config = dict(
    learning_rate=0.00425,
    final_lr_fraction=0.1,
    batch_tokens=32768,
)
Each number is 50 + 12 x the weight over its row's rms, rounded and kept within 0 to 99. Layers, rows and columns count from 0. The size before them is the row's rms in percent of the matrix's.

# k: layer 6 attention key, 384x192, rms 0.161, rows 293-299, columns 96-191
# q: layer 6 attention query, 384x192, rms 0.17, rows 294-300, columns 96-191
k293 103:44 42 55 60 47 35 55 47 56 68 44 62 46 26 61 55 36 32 46 49 47 81 67 64 51 59 74 53 39 77 45 38 49 62 59 38 53 48 36 50 41 59 68 56 42 74 34 39 47 46 69 49 44 59 42 62 64 82 54 58 29 48 36 56 39 42 34 37 65 68 42 44 43 56 58 62 28 30 57 40 48 58 57 47 61 47 37 59 45 35 72 41 62 39 44 56
q294 093:52 61 60 70 56 48 31 39 19 39 44 39 50 68 38 61 38 54 42 43 50 34 37 50 66 50 50 32 51 39 33 61 42 67 41 75 68 64 34 52 48 48 53 42 59 45 52 64 69 49 15 42 37 65 33 58 37 44 47 42 76 64 48 72 39 51 36 38 48 50 45 53 25 35 53 41 57 67 61 44 43 66 51 40 44 47 51 59 66 47 53 64 54 54 45 55
k294 099:50 53 38 45 43 42 54 60 19 60 44 68 23 64 50 32 47 47 46 51 47 51 57 54 61 46 36 46 71 59 47 71 48 42 47 47 80 48 53 68 56 37 28 62 46 58 55 48 36 83 32 40 42 52 47 52 57 45 48 46 58 67 49 61 53 54 41 34 47 65 68 56 54 53 64 40 52 55 68 52 58 56 77 45 61 49 37 72 51 52 42 27 63 48 20 48
q295 104:51 52 58 42 57 48 56 59 45 44 49 47 34 52 42 56 40 66 49 43 67 39 62 27 63 67 51 38 50 66 38 58 63 56 64 58 52 47 62 27 54 81 66 35 46 59 46 26 41 41 42 47 49 25 50 55 48 60 62 32 49 73 43 43 46 49 43 51 54 59 46 40 24 62 48 53 60 56 52 48 46 60 57 33 39 68 29 28 41 77 44 49 50 58 43 53
k295 107:57 38 26 46 28 50 73 37 42 75 42 47 68 34 68 41 60 50 63 43 33 52 41 50 81 52 51 56 60 52 62 53 43 49 40 77 55 58 37 51 61 44 59 66 42 42 49 44 47 30 61 47 77 30 59 30 56 60 36 52 40 65 60 64 45 37 36 51 47 47 48 41 33 46 26 48 45 56 45 31 45 54 38 35 27 56 43 35 45 31 17 47 62 52 47 60
q296 102:49 40 62 34 61 69 39 84 52 49 50 59 41 61 45 50 54 50 61 54 62 55 35 44 51 57 46 52 36 47 48 47 50 56 37 55 51 44 33 48 60 42 46 32 54 35 58 61 61 44 62 60 52 66 45 24 42 33 47 33 29 67 53 34 60 43 81 53 52 49 53 61 51 48 62 60 61 32 61 63 58 52 72 56 46 42 45 49 56 39 45 32 63 58 67 42
k296 102:71 46 76 35 60 63 27 48 68 61 36 55 69 63 33 47 69 45 44 34 46 29 51 52 56 59 65 50 52 57 60 57 61 55 50 38 40 37 60 30 57 44 41 34 73 62 27 47 34 62 50 40 61 36 59 35 41 62 56 36 45 58 56 34 58 48 55 48 47 36 49 43 45 51 49 31 53 46 52 71 45 77 54 49 46 42 56 35 50 72 37 49 28 37 43 32
q297 101:49 76 55 76 53 56 43 82 51 60 44 54 78 55 49 39 36 42 52 39 61 39 60 70 27 55 54 53 64 41 47 60 44 56 60 28 65 63 43 62 61 51 55 58 65 49 46 50 65 49 53 64 72 55 40 44 56 39 47 53 58 48 42 48 64 49 36 47 65 43 50 42 45 53 54 56 54 45 62 38 55 35 50 32 53 56 55 47 45 42 51 50 49 64 67 56
k297 097:49 60 66 66 41 54 44 60 50 34 44 41 66 50 47 35 50 49 71 25 45 49 62 49 38 38 75 64 47 63 40 55 49 58 47 62 59 72 61 39 31 44 38 68 49 53 51 39 47 66 30 56 71 59 64 43 46 57 39 51 45 30 47 53 38 53 59 39 47 57 35 44 46 62 50 35 50 41 55 32 54 64 51 51 68 63 59 64 52 49 40 50 55 50 62 55
q298 102:37 61 53 66 36 57 74 50 52 29 39 48 50 32 30 55 57 58 45 26 59 45 48 63 52 59 63 70 54 62 55 42 42 43 55 60 64 43 52 54 40 35 60 53 41 71 69 46 84 49 56 51 63 60 73 54 62 36 60 44 23 54 34 35 47 70 44 46 35 55 33 62 42 32 43 50 41 52 39 42 52 60 44 51 45 63 28 69 26 64 63 63 53 45 44 40
k298 103:34 63 46 57 46 47 53 79 55 28 34 61 31 66 36 53 33 58 52 40 48 48 58 43 73 49 37 48 49 59 62 55 26 48 20 28 52 41 14 45 53 31 52 49 34 59 52 53 67 45 49 64 43 58 49 71 67 72 57 61 47 58 45 33 53 41 43 53 57 54 20 41 55 60 51 37 56 36 35 68 49 45 14 48 48 42 70 49 42 45 58 42 45 54 64 43
q299 101:56 20 53 41 42 55 58 44 53 45 42 56 47 53 50 61 31 41 58 67 65 25 40 36 78 39 39 58 45 32 56 38 50 54 60 65 36 63 69 33 67 48 45 74 56 29 53 46 59 48 32 53 31 52 29 33 57 56 41 54 69 53 50 61 78 50 43 60 51 56 56 63 40 62 41 40 56 27 46 24 50 48 35 51 51 39 46 43 50 48 37 77 53 42 41 43
k299 104:54 35 74 65 44 41 33 39 41 46 44 55 49 62 68 48 58 61 54 65 63 48 68 50 62 73 49 35 58 32 54 34 41 22 61 37 53 54 77 36 43 48 46 42 58 57 52 49 38 53 62 39 40 39 49 54 68 46 35 69 82 54 25 49 61 45 58 50 25 51 40 65 62 46 57 69 54 46 51 59 59 41 51 26 68 64 46 49 40 62 57 35 48 68 55 39
q300 112:33 52 23 43 45 38 48 57 52 44 57 54 56 52 48 46 48 56 73 37 48 35 57 29 56 46 43 46 53 59 70 42 43 57 48 67 49 46 50 65 59 59 50 29 43 66 49 47 35 47 41 28 48 51 59 37 51 58 78 48 48 61 56 54 31 64 61 30 49 73 58 54 60 61 59 35 47 46 53 35 78 52 65 40 62 35 34 53 61 36 48 48 67 40 36 52